Each number is 128 + 32 x the weight over its row's rms, rounded and kept within 0 to 255. Layers, rows and columns count from 0. Numbers have three digits each. The size before them is the row's rms in percent of the matrix's.

# down: layer 3 MLP down (transposed), 1536x384, rms 0.0414, rows 429-528, columns 0-63
# up: layer 3 MLP up, 1536x384, rms 0.118, rows 430-529, columns 0-63
down429 142:139117163121083098104138115126090108188135092168181136126178139087165186108154139104159072143078141130107098086073113141131129070140102147130105101188142067107132084114190162095150127146168105
up430 099:159138202138103090057130139106212134183119112103148143111187182139158086108179143149153152066131165168099090129078094120116081078085104128143121175058132078124109125090099136148129174143107118
down430 094:153068105144150135131122159109065125095125150108202062141098119114136149119125127093148198153170152166127153132137149170094127130092160168104147135115138151128114135130153143122097119106157128
up431 098:151111131107123154110143112119118115109156092142071112135108110164122173131105172115113120164121145155065126103110080139145139190110137128083110152102156108076078205104107119155149138159089151
down431 103:113114110166143106112145121074144158113114167111184123111125082150095122123148140142099132099158101137196153157083156077117122126120167132157085158076077135108151126129106119194069105177162087
up432 103:141165107092155107141135191188171111097148105102149120149075129084108119166193159129099169142093110178151095179116187133146130156190153125168131131102115164120177056139134112148132195129096093
down432 099:092111096132127185084179137123156077169130114088050073121102172065100144091168109098129136132121107114103096171125111110198150125167133103116148086150104194126126072166077103129100178157107050
up433 098:164106139123167153106129163122079140101148154095059159129144158150099114176144162133081160099174109137131157086120109106105109118063153072097142117129155132096088116121157102116116185117100183
down433 095:134131135164143175113117040167061128172158176108180150157099072136165132132164177119091138110071172139173141171113103085082110078147127122103139127149113077115142078119133091148111168198174131
up434 107:136100111106110041152187152152094083075092123073144065101097147174157112106154127159176188171105087112111119169155170098177147157084127184116146099096117178125132076155054189101112092099092184
down434 104:148110109150084100123104105160133104124135157118173044084142183170107144100054140115168114088127147092174133160128128169138146127165140177159134118156119102166108115122182177112147139109157152
up435 102:110102190169096128106137152098070144124151131076150151100103143206131107052109133157183123124101153120142130120133129132100126056116121081091166112105130162149120138086140134092128135061105159
down435 095:120129179105062073173180098101178144189139104195193091174147088147083077154137162105090152123124129147080081185152146105122198174134068114105127211175110139134134081140120133148077146138100133
up436 119:081143157142172115136142085114119104115151087135106128098140133145173132078191179193160109061155088129100129131047157130061145107084123133124081090123158149146114147056113104169111176088148146
down436 138:149182181088152118118123082097150162036129131197101125139138109164140186091099105106123193138134047118114095175233092130152126115139166065177124140110136124120147104128113157139112105153155048
up437 088:107082093129152048130118160164140145159114145134178102106109131149138192134064127097143123134141093207117121182177158159132153124150131063159149140098146110153119069155127108084131105116091103
down437 089:158169198145169162093116160084082099162130131124068172077110182166096097199117152178141139064150145132106170101108160081172120133162145124100077136159111094139131126183130130122133118151146164
up438 098:116157195141138174073202106128116117128099149155127118140126158191089114129102132143083058099123191111125104153150088091111168130152100180079119150109095102128113154156132147099184122161101106
down438 097:151125113085134141125123113144103125146149148182121128099158159135101126078105149093076158118143109126136087135149108129138109128141130144123091117197118140149145172138145154134095126093150151
up439 105:147122142110087116109126122093131126125166106081149093167118063097099156092155173120128129159113136076112150106123187141112111149142113071158117115125111131138166111153150161117145090140134133
down439 100:115168135092131091115129151172092122112147143162074145103144152165070149044094109096074138129126126102094109098130100189192105159172090152153150208141079140071149144088145179126092146112147143
up440 098:122107132151109090063146127139154136078097144102143153091144125198111139084129079133129144106115094102084153044082141165111129141106104163089089101142135184130157150151128091095123160151144120
down440 096:123077113063140150147145114135131126127130119177066085159089100166110117149127139160116179174151167175128199105108144108146100086089181145123066194152156125123166154142074119152125157127235132
up441 093:124163171140161079068102148084110134173110165120142127161087125133170196171111095123040118126169109086130090123102107147138093165167150113168097065133147083158158059126145167075103156103127101
down441 091:123121103148214144079087141112094128102164123185055120106074122169107110093170090110112146164130109194139136109129153163104160150203181197168118118124207163135168159118154126128127148137131163
up442 094:160146144120176103155166108144168097101137102120115052067084122148143124094093141148123120115141120128096117152121137142146141134148192126145103153101153136107121161105154126109113147142164166
down442 100:095124127129097165172063130092135115083083185128167150100101060114084138149157078157131169139126131138167099152157102116106129124074056134115166147140143131139151176112154127175202190101158147
up443 108:115161148181112135147156125097187062143125044146128129086136194097109150092143173147174143157160095113151123119178141178096149064100090157066137127130123138141156128043098175095098141134170169
down443 105:113135110137138112144120104146097160118197111153161188128153123098102157087130178099113141140094127119142078149164098151108095109150137091165151179131099106136159136143102130163117137165167121
up444 098:142172102148154156135141107090112150084159110098178108131121173141146109124076103159136235175081117092154114127127149152150101160112096084127154195206101101150176110161145113121072090114168085
down444 102:163129081113104136148096163121124102161061108098055172105157108146131149132109152111123097087067173142176147116086170183107139083140120162187139095131091125136137122121135142141138097146050133
up445 094:124127146136103161079174084097150107097127136063130136138144119115105131178104163095152128061079126114137092127123168067142132182077095117129164156149123130112078072172155108160188089118133177
down445 092:118095063109062135171123118082181135141155144105118151164136144142046158156132115192127193098192192128113098163148185169111138076094118146101120139157157100071145135158134129158156153076111146
up446 108:145143132098146097117078149135206120147099138085119110161125160088125100115144102103121134160135080104122123089138119136148114110172175137176125126102111183104127164147102140089111112130114090
down446 103:106130174151156122112079122122142116126148170169114127107075135189142164147113091106170124117178125137156074177095121106110141147138104105154148058154185123098119095119172136164166161080113126
up447 106:119167190134221103139104152112136131136124133135110183168050130105114107083174101136140115148150151127141129124150096123084122141139089131152127092131098122159119114101116141097134102119105134
down447 104:123102119057190130174146115085141083169152145077147094100108081100121100148119124157120210136103113094152154166079126140136160077150150141212141109095152108119117189070114183100129067121147118
up448 103:091063115123090101121136117144147157059105155101065120126159150167138148081129192153091132140132174106111179156115131080159145134142119113132078116110145132071140136170146083176143115152119137
down448 106:140163127070194120140124132141159135092136132133140154134193163160110116181111177148142089104162115194197128140107096073150096129096093183104128141146159100125161119120146140091112144175127172
up449 106:115116087138144123183178161149162160157141146169140130115131083031095123117114148121151079111164168158141093163166100077115102138129121086083115071100159172113111165165058094103063122149089182
down449 100:175125082129145127137112089171094160173129140067097142105168173168092129085100065179101072097094171119091154123193104202173186102096118151156083159157064128159154089150140109135162141146162119
up450 099:113133147170113157144110131136156155137119089092171101116152102156111092104157145131106118072139098168100117145147161086131172052109134121140146080099085116153110120111104106117125087131222125
down450 100:074112131128144138130073184173132176108106087086131089146125164106105131148134117108107131115205135132126122135147200052146100123121170084200143154130104087174088106070171135129118122164104064
up451 105:174182141159168136136108160125142104112039106080103111120114120123169150128131114167130091179145073133150136150094132148175148130101129128102225125168070122146114114117157089140098114140139144
down451 105:132101119115148106093113095122148123187155088147089131121101139138119150166096107097099198139131059068099159138120168130204104104177135092090110154152131159154101136137141111166084096128069041
up452 111:136107098221112116133126103118156133166154117089135110051093120160098065129093116163144111127135145126106191145123129150183115147138155115115162146182129161117129089141121138109077143150181132
down452 109:142088136066202095139094181124132111102134105164169114081150109164143142135107084172070162086144153136136088122214198151155121104140133083147109084109127166143137125156105105098134118101181054
up453 100:085134065135093158060168127128166166094140116141124131186125162091097134127131154059134149131104157098136135102094061056169113122114128081061149102096146104124150117120172127113127118114148090
down453 092:136135135156147136125132159149141154141100150096090117133164122123053048069151132105123122128098145065142108129103115136146160125126134125132010115171122159103122078130107082086160139124091082
up454 107:129156179151127122117152138112092126162159137168141138109137108172129180101087083136112171104099121074131092081083111162063104118169101100134068105131172121109120126144108096117132125135133132
down454 103:102103187166052195052163169166115095132148153103124145151091131144125156119054124143108124132105128085140117075130151081116155079209170129165112183139099140104141094104122100119129010121135128
up455 104:203113170109144138102131097155143174118161093118154139142078087089164083100085155093093191162118140087116143131077121085216122066139175086144126079140088218161128103133157179108106116092168113
down455 100:131122083132119091137229144095158125166099148129123169087142087124157122134128117057143042121169119155126161086135141110154150132179111108109151105107115142102140134105114096112158135188131108
up456 098:145075117130172116168125190100154155119182115175123144172116165153097138123063124117109108138109171064106105128128142126117152148121115066203159132112155148131104122116100106147118155141127048
down456 094:051119097084121095091145118163176138171126125191072163162081094155116072111176084146096150082123144119175135191167111168165043170063143145182109105120113130149120132167104103113140162106125135
up457 102:168178155136067160085119080080101129153087106190083167144122188093136123171111127096153138164134151040131084170118090070143084129162083123157081137204118147163156092113133111101105134157145126
down457 095:152064094164175075153125088168138166121076172145134088139159152148123102139091212148116114118178110105116152141156162127089173160154144154163103131097121136195133164118172113106167120143119100
up458 096:131139163106089155101107119102149120058160097066141082148115099169137111083161163097108088108184151119102191120146128115162172111158108138147165208120115091143100069091150139130116050081132163
down458 097:161128138125173079124127133130197126116141155138113170121177143176124157079130093123086111148107128104149114102175228125144172146124090125152130114163139065128070117122145151143227107118153087
up459 102:101158098119126133123154115084092159096070150097072093122154109148124184126129152120107087106113134188152088107096125148168144124132169087100116121187132100138114118121134122147082175195129124
down459 105:131211130133120113101108159104116111132097177129143114092140151088143109129113133115131122116076141142128141138173098184108157096142105129179151109093176079170106133122151119119157058126127100
up460 089:158159156166177107142064132088162148115177121115133117123122130153149127139138056129127125082139083130142080108125053140136143132073126151122096144148082121066117075139125173122111176141137158
down460 096:148126143130164147131041107149100131112146136069108125104122103128139123166123102147151115097174135092113133118106120098137151122128175140133103140111148111111095044182156104162164133113070107
up461 100:128169166082155127066154109109146154123123080050154138142132144189129118156081128078156105106170107102118143090159141075062092176140154130094142091160128129187159143076162093154156095130165122
down461 100:164122099125122090126102138164174157161064113134127127047100097137126143188090106087118156171119176176146127146143107125146162106114157080183137162098154082117115103137176101029079175149054115
up462 115:167143095108064104138127163161106147163079091104124112106104089121171073136149112184129159157080153137109112136109222087156135137129043156154088140155093083077091120213081114135126106116098147
down462 113:161090148115098148119154137153148163139184146131171099092095179098192112139127052126148189093154142100073107144151122172111131157060118134115091112203102099192048123129124173086160118133162158
up463 095:153172161146179100154119142168136131140088151096133135135137129150100147169110093173073111090116127128175092165102110172114131120127111133112153136099126149067123128179058167118104120129117099
down463 097:127124130126089127088126141126127170109164150133163101154156084092081104094150124118116102095141073107125143181154161145044181142107071159173179174131142120158099179126080133187152098113155166
up464 094:123153112106158030169055153125136127147102116120167167120154171139110170142125118124137169165129164101045143044106133122162193172123131125168148100150050094140166118159118172114043130120168211
down464 100:142129163130122144140131075163170132091128139156151125158127162134127134212107109105152044113079150163150086203122160149181131089120113146133090108155113122118077161156111099135087152138152111
up465 104:161168116092060189169081107156052178089071190107143157153162063190095153101100144186106117143078128169083108148126123057086176111162084093119098078139083147118118154134103161151119098112108048
down465 116:185134058154166154086109116118121131120109153145137148145145098168128143143143132132113105124159094145134163131118139130127114122101075114197131133162129112100131127115112136138144161125158169
up466 099:144138131113213123106110129106110113166119132073033058139163129127189152101099088152159145134096156126116095184135105141073182155148071113115125116140129135124183190145119100179165124162081160
down466 100:098122141097113121106130073156158111102140156133108140122119111165158117105187079095166077110131104101122104123144094096152151078130146066127129123178175062107154130114093201096054181104136161
up467 098:121141088147132136157175118120105108173119124139151135132163116131124175120138065134071112112189198088131130177117132178124135119149166085114142086123109114227076083079086092152079104132140131
down467 097:142114112106139117163055146151146154123144186108076075089170104078067134123118144153126148112126107113113119123092117122121133127111065129120093078137149138141147177110157124133116139100105114
up468 077:143189098156138162142096179150108135187136124155172078098112177067151133120111090141133084122104093136092078179119113124101083134105095114121138135118132122076141103105148118193155157147125084
down468 084:117138163109093144092153150115173108097120183106137061108150168133117119119123105108163190106156113092154111168127110096118093120162065142138176122146097138085134122130160107155137115166127129
up469 094:093127214112136125190139148170108113125110142122117092121148126123070123148100112128039122143118091115125082150148078126139083162120102136124185136151152134166080046166106111124117156153121136
down469 092:179127171092096181149164136097123141130146198125132108119131145095083053191060173104154163083107159101150138177094105147101116195179165171125145098093116128081076137142164093140138094108085051
up470 101:125086194168183120205103166155149137108118142155096184119157141105126089131160117143158103100133076119136160105112118123095157127103191125132081133202119150174144134113164191094145069135152231
down470 093:151128127052086178130075157120158138092165097122143119118114116138114128208052100136157099127145092087071136122100169086052130115101151141118166066096141149113130161126073090099118136099089210
up471 106:216161149104062110127056143126048113150108129096171130111182125107120182084076172089143076117145078113139074100101088112146168128189115148157108112106109142129132150141139199120113133102169142
down471 111:100130131119230101144123084108145140152132082150148078124093171099159163112116153096144126104146125096166150110129176082146101141123176151169161125168096145158163093108200125131216113150146131
up472 114:092186119144125103123168120165131180131097161142111074173178077094215103133150142126116130138058154128147140076102140148089156105129058125104128121140125118130131151090157130140142193140146174
down472 118:143110153146111148152141155151163152070144151105184110080148154118158088091107108149157125119063117105153135145153127127081052156162100150129129103138079138131165113153146154137125134129093176
up473 098:101098165183127174088139146144143105149185142213071180158135144140127114141109114101109172156173114059123210147112057131139080197169098058135188145152121062080153125128143129156122138111142118
down473 100:131123126087101148111094064125110057153130144048090138150148185128079108161160165169163137115093122085113198147135195076137170153167123121154110134149128115164124132104110147077061080114155159
up474 097:131125166130161132081114133064108171170119125142118159120117095137132131138118102131153141102154091127132121103179147163138166091134090096093151097140063061117143176118113166202146142111146116
down474 110:180124137184125197104166080104046116179103169186076159105098157120194162111178149126164097136088117074125153139111141136119140149054201156165147100079137142134111129118116090082113117176132065
up475 097:142131121210118164094126122102112143105098136151137200097147128212122114122103181110078147100106139141076133081105064112077066108125101122111152099099078167119125163053120105163095129175127098
down475 100:160120120205103145072108114137045109127089135123118117095159074175084141161108118142075139085148158139075108104123121138117144155151092112112078130147115112100130160177161128132149131190141141
up476 101:146135115145161088105155133116201080131112135139117191115129202140132066134136111131091120135143147129135189106119139118092122133121133150045125074129142147159088141101170153103059093143069156
down476 099:159092095102098147130093171088100111148200158169052090144096148151114124121129122116080171120154143179129116092152163144131094127141147148088135071131078130119116130149169134189174102150187086
up477 097:135139204113110141160088133101161133125093157135068106192112108120103118098144146085091145133085145125148124148168132151172093118127076114139075099063138127146160145130100074137134101093071172
down477 090:088105105123159129051168153118191140176148158119067195130113139122127114132099143171136083113088182113068127149109091086106116111094151146120121157179044159107081139172131133147123168130123149
up478 098:178147082147103081143174088185211131109132092194139076075091157135175127072167173150113156140149119136118117149126083165123097109165171152163146138130095152218182147144120076104141148168101160
down478 096:106118067152170099102135093134157181067137147087150176129134112057130134115166112129103091195126125128118203141091138121134114091113119185156157125139129137071120064117191165107110108135140164
up479 097:115102088122132145124142099127120110079071135171094103049145146149126092158156151168085133118125224170133140136176097144119113160042079099111121115135106126141151181137132102106170101151142116
down479 092:133093144147145148161147075165089127147090112122134114117084099107151125091162107119089138156112150108133155096125140158184157144114197071138178121147148117061151042115127118147129176087142089
up480 097:096184189123188161133121131086092124108127128143085120108203115160058180122174122101205181118118147112146111130168104159081123117104075109100077078108139084153118154121124089164127152103051144
down480 101:141086156078109132180118160150111132209157143150133115147078082123157088132193159175094124108152103101106159091122198070139188153098155079143134157118116123109120072064164139129111140167163138
up481 099:054179165138116137083161152138103075140120089150133127186184163135114120109149152095105150129109130191093083166131148140075135101144114183185128076096142115151084101120152105101141096125182126
down481 098:118100139081080184153116201131103136217143111093149137098117119118113065200126167126138122125132110194156130110109132101151117165124126076143183144118125119163139170142154122149076079138131131
up482 104:115144094126115161169121081141149153117137147148132115131129086129109158139184102106132111096150118186147174119157118165134091148095129084128143058107162206087120161140188122146083126110111141
down482 107:100117172106089133100110116143147129100115067126095149141128089117186163107104113160177106073100159098112122151105173123143179127083135099159099111161106108114133151110063121145142107084101129
up483 106:100136127114179120091178127176105093188126147102083093165074146125101141133190105059102092143140097172151125133131022043075093138133089099066121121120140131084135102092145066093149156140150133
down483 098:118130140144129133161136095130092187081105131145137122098135185093155112118108098094103107078120201132128072131100079132181098099135141085129103122076164152145115147115197134096132142041162077
up484 095:169106086137128109150165109109076177141124159114137150115113122082142152053049110110172089114167125086077137120145100060143119144127107158071146107104095160164127119087144149081106080150122180
down484 105:110103201169124137153163124098119146103096119176126161180141114097133124174107126126154178166136136109098164090108178084108144082109143093070129119208180114168144121125083149147132130176155123
up485 100:163164100163090151132160089130152185080090119070202109127112151132157160168150177153186125056080158097141137096107147157145094061137131120130155147136088093121065141141077100135101193180071105
down485 093:110092112097179132193111160128129099142216132122162091091164148106045126143133085105127076127154163150139164118127132138184149145132120140123156198107092142058115126173136103167159082118160176
up486 100:142117128230157076146120139108152168172126089114143139125158170134140099103116165118169087077156165128092165126101128141139083136233111114082087113090126120154099105140098081089148149155148155
down486 096:127156135061131096098110101165105133101137167129114137190161169116120123094103135191114106173106152104129133090152132152122142123154167136136193076087106141118147079133063121130142164120102157
up487 101:144179123149145131117137150102099139234140124182140097104213133101149204112161134115130141154167074121141106111069103084126106106072143091134141133159168161102077082101129158137091157115087150
down487 094:149104122143128160151137178059137177076135108157051122088113111156162173104113090125107129081124101173108165164100138109184143119152116142107118187091130123131054109181126153116119106093196176
up488 094:085143200145072086094064138169085064078104195168171117134171169137111159121179146134163132110099187143145120125084088067095160107126070155125128116167097078096189098192117191185124069146140101
down488 093:126112145089123130175142095120157148168134111115102120129144134075144150118103143106106088108161129100083111086108086116096176138076137160096149143131135104142172121107182176150155160075163073
up489 109:170131171110199066061200111148089127153066153131152125131113156094140136083106114107160118072149161187119119137143114128119160125124088102105125115161139116122088126096161218133142156126157118
down489 112:115117129129163104119166150121137197161106133224077134140079124137105136098153108128128152162120145161052140134105071068075138105136082123129150145151127097188097163122081157099165114118144075
up490 101:101162137151097144154122144112159129116050120142124105105125182119092113146132177093157136108163143150087164095062118064080145108143107129113101098084094169124090143145121137125128126090125116
down490 100:132139058150169149179168116125126111066121105118135073198098138085173140116151139168139100074101119069122175118133148085170147116127106097138050159146162135086137096120159106088104180155115067
up491 106:156205159059196104098165151174164032168151137106095133120176112118109198125073149115143079123086166145157126143083169129080137151126129117078108139115063132127150123179092148159154191156125116
down491 108:168141113149097125097150123184151146098158165151075137114086122191116104135090145175106125066104201132109113158100131100161135130155170143169097092169160100155137089059058084095122117141136122
up492 089:126161118057073135128133093117183076097118081117177159155147175158117131151152073093201140088126086103208182114105089155107147107092102095182123123086137094152154159190167188160140095140135145
down492 090:145170143156197095119125085101126167113106146136098129112095092116149146099099161143089171086129119095135111181118108084134087082131143144132074138055101161119105098058113152109127111148123170
up493 106:138143152149086116155151129143124172039167120099160125092162172113130145146195137089094134184119132139191138105151178156070157136100133118090194097064144100097151098118142093175177148110136131
down493 105:019127160130142146155109151147135131056155045131170128126171165129208142083126153096122098138187140089129112118171080137151088129118095075169208067117091123149091082086156133158142163154132140
up494 100:156171106079156188123133065157214116079105173098090182126138142116124077111095146178127068128149142144161176077151065123133047159068096061155185097122165149104141098078112138122089132126111132
down494 102:139134134130166093120101122143113108137104153118101117086117156141133137136171152139104163103096113170116154076153154098122157147120125176123132111133123167072120174175132144091136173185088147
up495 098:053108110113109134046142173158123192176089109091183105142088092114149098146127173089134127159157104124090146115077167159149084106130088106119113098076137084099115031131124159162177163091099130
down495 101:148174146128106131174133161095149103119098113102144133135083108118167106106110107081160100125104105105136195036097138129137117120123095188120180112116139115107134154122151131149114128092190126
up496 107:103066147162159096137117104135153183154104086135116145141108096140160133125132124117185098126142042131183138118101091119189111129103122122117176132144169196160107129171190175126136156103134170
down496 099:149177159078066115109199179148053111141133065187118143191142129125168094156167142089181116165092131147129172158107103121105113117196135163116091119082134135132104135111065087188174153139080103
up497 099:146148106170142081140137128133117160177180097130150153147110107228163133106136213132084136132087154176144149148116146155041120087132104119129115152096127103099110083073119142057151120156069100
down497 097:147118095102147122101104085098222096093130111163087108093121125142157110069119074096080147078104132100122157145111128055188126164078124092126131173099177176084135131128118123173088132080097069
up498 101:145133134168168122158097111164170132129224176207116160133134071144146129094134085097105111078078157155147138081113105103084152143110117125116143136192108144066111079094125141079132153161120121
down498 095:107074136113106099178149143122132116114140143119087143162141019170135128129108103090065164115128107115126107128167096158118163105149184132148173138087117172057093140107102126199118111113065026
up499 095:116105226127139085112148149177113115113060074101144114104135117169177157127128087087165117150101177113122108133111196133082111122091156107141127138055113146129105143151160068149146105164089106
down499 097:122140109128098071101042095129171102194110144117085114155118069093104118201127139091098119141065134099171126092060101145136109151069156119199138165108088154095097159100202127134112113130126170
up500 091:155113125144064061116151157097128166152120106110126144176127128139083124125133102113103109102187100133154100111087115128152175143064091147188083125134112104143079105110126173046127133139173109
down500 092:140178096079117136114108125103125129180097116110139130110159088139191160073072132128136227167131119109135129139133145154127125129154116102092124115093135176126135178138103063118116115124075148
up501 100:078149086171159149152113108114121116094142116103047091127098176076115148163103177152168122204101133131145111121162155116111148157039129113128140122122137179139175123108085071091103120237125134
down501 097:155150111102114074120107165125092101128122137100102125121091098085179099212092113138113134141182118096118204137129088174147053134129121132110163132164095134130150163103112160150137132091159141
up502 104:146131164118196099129099120155216100062104134163132163106099099109120134150159190087108070135113176141133151138145096106191052167181115115125116118136150098084115148103123154133156141122172096
down502 100:130099120148088187171186147192186129160132080133111121182143079137184128108102122159158113104062186120136156134139188072096148082158185107085169067182129162156163094198078132099133146117141166
up503 097:130149115127216153098178103138163136151146161144125170192125095082142135171141115094157136108177062117081138098157116194131112167140134133119095097144168186148109080113117125141127138128129114
down503 093:189100095105143081133067124155149134156136147188102165101161130105144143083093114173172053111135187153086126094147159122085120134171122173072102110144144153178113133075168129109083178156139145
up504 111:126116107113153093136084170080114133157071122119142121119084194125139174153132128107149165160153142124167148092087104126132083170115049088091136101128125132137146120155137097162128107122146134
down504 112:145148120098098144138120139156220054157100161137133165095073122068128119089166111102110114132107126106132108158096133152094155108137126121103134109052105142092127125150054119192149168116167111
up505 110:135134121100100109117169113071122152078135113107177172112194102124162114158159076072119141056165106121144115160061147149131157120129092139121178113123178076089120122156086079138087124129116097
down505 108:136161097072141146077098116154178133085099055179093068126089111136136158126171156084071202163122113091064103103143147122067112135100138126116139099175131143163109139130140148146142174167137111
up506 103:142156174139125157138123117100131151135166123130161191166114175094152142105176074102140157177104148131180119144068077144066214132097154177077140126129070168138083157105102148168080178156092153
down506 104:135101148131151131131164040101138196139149128112146101191093071113101108055114100121095089142162125108105076150113162138113105056133162138154126189159107157131167156099131122081088087143108163
up507 098:110177095125123178106103128130085134128168080120130150129074133165155187120150153109127111170138110147139090081127094150139116162136154088122111084079148139115133222101132177124184181141180120
down507 102:128121175106138099181121074142131124168117135151141079119121101122138105119192158102116148127111129088109125131126177131151129149091119119128137130079162112109192078074099146113116128128119116
up508 114:204136139190102116155107183151133137103109108076168061105119113097176160128119143207192073121146125088085110133117154116114102158162132170119211142118115169128117166163083098137131104140128128
down508 114:138072172163155145143086137132163204144132148116111131123146114089088193084118154118114207127184122060163132139129167139149137124092136135096118115155114169138089130105109094108096163131129139
up509 100:110141115075150135105109069135112071170127121092147161136146110128173137092149119094154082130158086105127115136111118159083135116117097114122109122238105083107156110148143162114131116181150080
down509 098:175047098087177073117164187083083092165135090207087162117160117095143164163163173121159133154171151055124171115075119150132104171108074138056135176136144172087079116116110065158069079164125121
up510 096:132148119137051154098171177157162152142150106061136116089073182078115137143119091070139082131091153140149097114033114138160102117169166135102125160150178134119122136169096157120131173081124127
down510 098:121160098165075150117076107128116136174072148112087191116060148192118159176175115117086121106122132073144196112204130137120144189161115087105075162078232099127116087100125098131118092110128145
up511 101:125156148093105124108132126132182182116106120148062133166113160124158142156137101196112107077135095138100128195132140124071170105160119085124102138131105121132122107086152100095205118113096137
down511 093:122087150143120076145090109099126137123149173160090063186166134164115112135137126131115147110142128058127095135094144096141109159109143127153142144119126120123140155130181061176113077088141188
up512 100:099143148179179078094144167140097056115157136105095164091135109104100124163152121162131136092098094168057106111130145091097153140111128112123176090115120122083109105087118106116079170087167115
down512 105:075141117160107143127142148164116128182172114109102135101103127129139138147166128113155149126155081120102090138161102098165078118102115114156138146134116170089097079100156107098126171141154116
up513 093:126151203137110172115172099152164142115099087055126062087104136118086071121112059123160142159147055079109150193140098140174091157134150118120142123125084155072134138100152117132087131165119135
down513 128:140154101084155112094126076167163108136180098146125143023138096165162102149075157134151172099114122129134107131083170118100119135102195102069141160166141188099131083082132085165110143162131115
up514 103:165141075137131196065116146155122137102110127026173121046091154147161165169129130166142168123123220081053089084169154139104165103147064140076122171136128144107075140099122165156156118118094171
down514 095:125065122064127089129115108158075050140145134171126095161135138181120141136070121109069144135091098124076150146123137088189129102146122118106131079130161159163102129128105129075092091103196153
up515 090:133144109071084124122174091139080074120132116084105107180155143160115117131165173119102130140105186122152140113102113165098151114171112159101111039172084117072105065078141215132117136114115154
down515 091:141083141108096108170132089104149074101108161203104127146094120146099162080107162119131106090172129136090130120156078145094154140149149120148120145162152184148182175130116137089151123155089170
up516 095:156135058149125141113164087138144175113137062109113076096118079079151108109118138104071130130195152090131113124090079077174116153109104116150149028108181117102179116096085132138172134130184089
down516 095:116148159134119158134153137030136152149073140109113180077127125126155119117112133115148143175161122146131094142112053124111139125119079075144096120104129138118128128160193158144123150192089137
up517 111:086091099079106126143086163095077089083068183172118180124156114159058128114106100108129170158127211156085147142130070107122146150087102147085133104088132130127131161106147164126167160098137121
down517 103:152138110128126139153141077149140155229123074152135088115139138175086119112081118099114133126118150080131136159127138159172160114155134133152120121128174178185111149100097132152103148075098166
up518 099:106104130148115134102200100150185206135140101099108111122122083116031086129087065151131062103120131202119122155112129103120166060163106101104150140071190229086129132162127173102094104124148136
down518 095:174139107145175128109208051166083123111161151126147131171149148110110202095120117135076106120087167109098091151154163200194121126149102080134180211163169134115150123169080175116135124142138124
up519 101:163108110134182115125106138149120123088167103100100138120129090091119118158133089170151141145137084102158114157092145133113124110138120153194119144131174120164127108159119163121151124153107134
down519 104:152125146114118120136151167181102145088150091148131104145138116118166094126119133090035128159131149126143100115170161185150105202082138130112182045131048110139155173136135133177168171103124124
up520 104:095108106091129132195076052070108115114061104052187108126137159099113120098181162093109114131178062105165149088136114074123096143139114142142179114117095099183116098115170143148170157096129090
down520 103:135128169111090150139133076107121138117123172169197070105046091184095078142146170169108140163103139121151119113208176163134104138079128091118157179144152152193071098135146133157206138097074148
up521 097:139145193108057166152098071150125113136061079152122133155146176047093170093142142130129118132158095184082090136110066120164058117150060116130123081125179171143128152081109159136156075167135090
down521 100:157090130123113103140125110107053158169131190180098146098093127081135095182130061181144139102089099114152212145105076127149140150160159097070102137152145126099126088076162142087125076142152104
up522 100:114122135108207091122092154099041136096105147166125146179125099093138107130185092156148156119128124135123092148101140096086136141090108102175117138099138102123119086148153097144121178134088089
down522 099:132207092132140117158152112146128099136130091104139134121094126166148098111066104140142182124108119134186153140118134103088120116102140074077085134151099096192141113142162113135134122146124097
up523 097:152122109131091147095136108140108159106110170128038109149147124212169155092109120092109168149078202104154177115137085093168157163111150081152101127155146108106094099163153177124107106102085094
down523 099:103205177114093125148156124044142089088128093115192105106102123139117111094092146146085110117143085143114132120170107137147102155141153166141132143105157117066151137119101125061139137109168163
up524 103:113175137096148159074122171163103131136081114090143085113117136064141089104111172099117111123096139102147138116147168140188153166118172096148143123135133177095102083130144112117087103099142097
down524 104:131169082051132192152092115096121144154117127114099171086128106114090054164139083102149053117092200159116104092105184109112107173101147116132077137135124146129145125127164149180117141151156129
up525 097:135130119153163169186167107123130124158099147143126154133113184115067125146097167155122173059168110146131114123016191098127140099132107184134111136114111111090169201124100098108147120152079168
down525 101:198170146164142121147129171116132115114138156117146094105151075096168078146135159122168118137127084169103200118126143073136165119106160160151096159128113156151182092140167153105087130171108136
up526 102:137115159140126136132069166132160146178165164119110090103106119171102056158100049130158099158156142162086147098120135168140141112110102098119160108140104082136072143144092125144145116114057136
down526 099:166107155206136166116145141087167116151143079094055117117099134139109127140112086153097083100112170105106120138146121166150083140163155150179084173093129141125168168134148178087132067120189141
up527 106:108142141111185143141149140108161136116191132065167153156127117185182095121158090102131189150127122144134139140123109151110097134185147097082085195123166160066116152183113127166147118140112124
down527 111:139121087112124087148119081119099095191100174172136066145108113121075137134139173107122142168162104114157159123114128097094128095121096152184127119132132086137140097085185138134123130136121104
up528 105:180149098143067088082147135066115156113096090086108121121127121159171101103134167171147054148138112127151128124119169139125122120133062092135111142150099167149143146168131141132133099097116132
down528 104:103101104099142096146100118122108127139156156112098103164104120074087084146114150116123160111162120173132183161144144140119170159166099145104084154115086151185135105082091132132232075096125141
up529 099:185143140134125143126117144167122098074213077118165134146094118159105100044162155149114148117162089125108133083173106110090145113131109076130075105104083191162140140148136182141131086113113111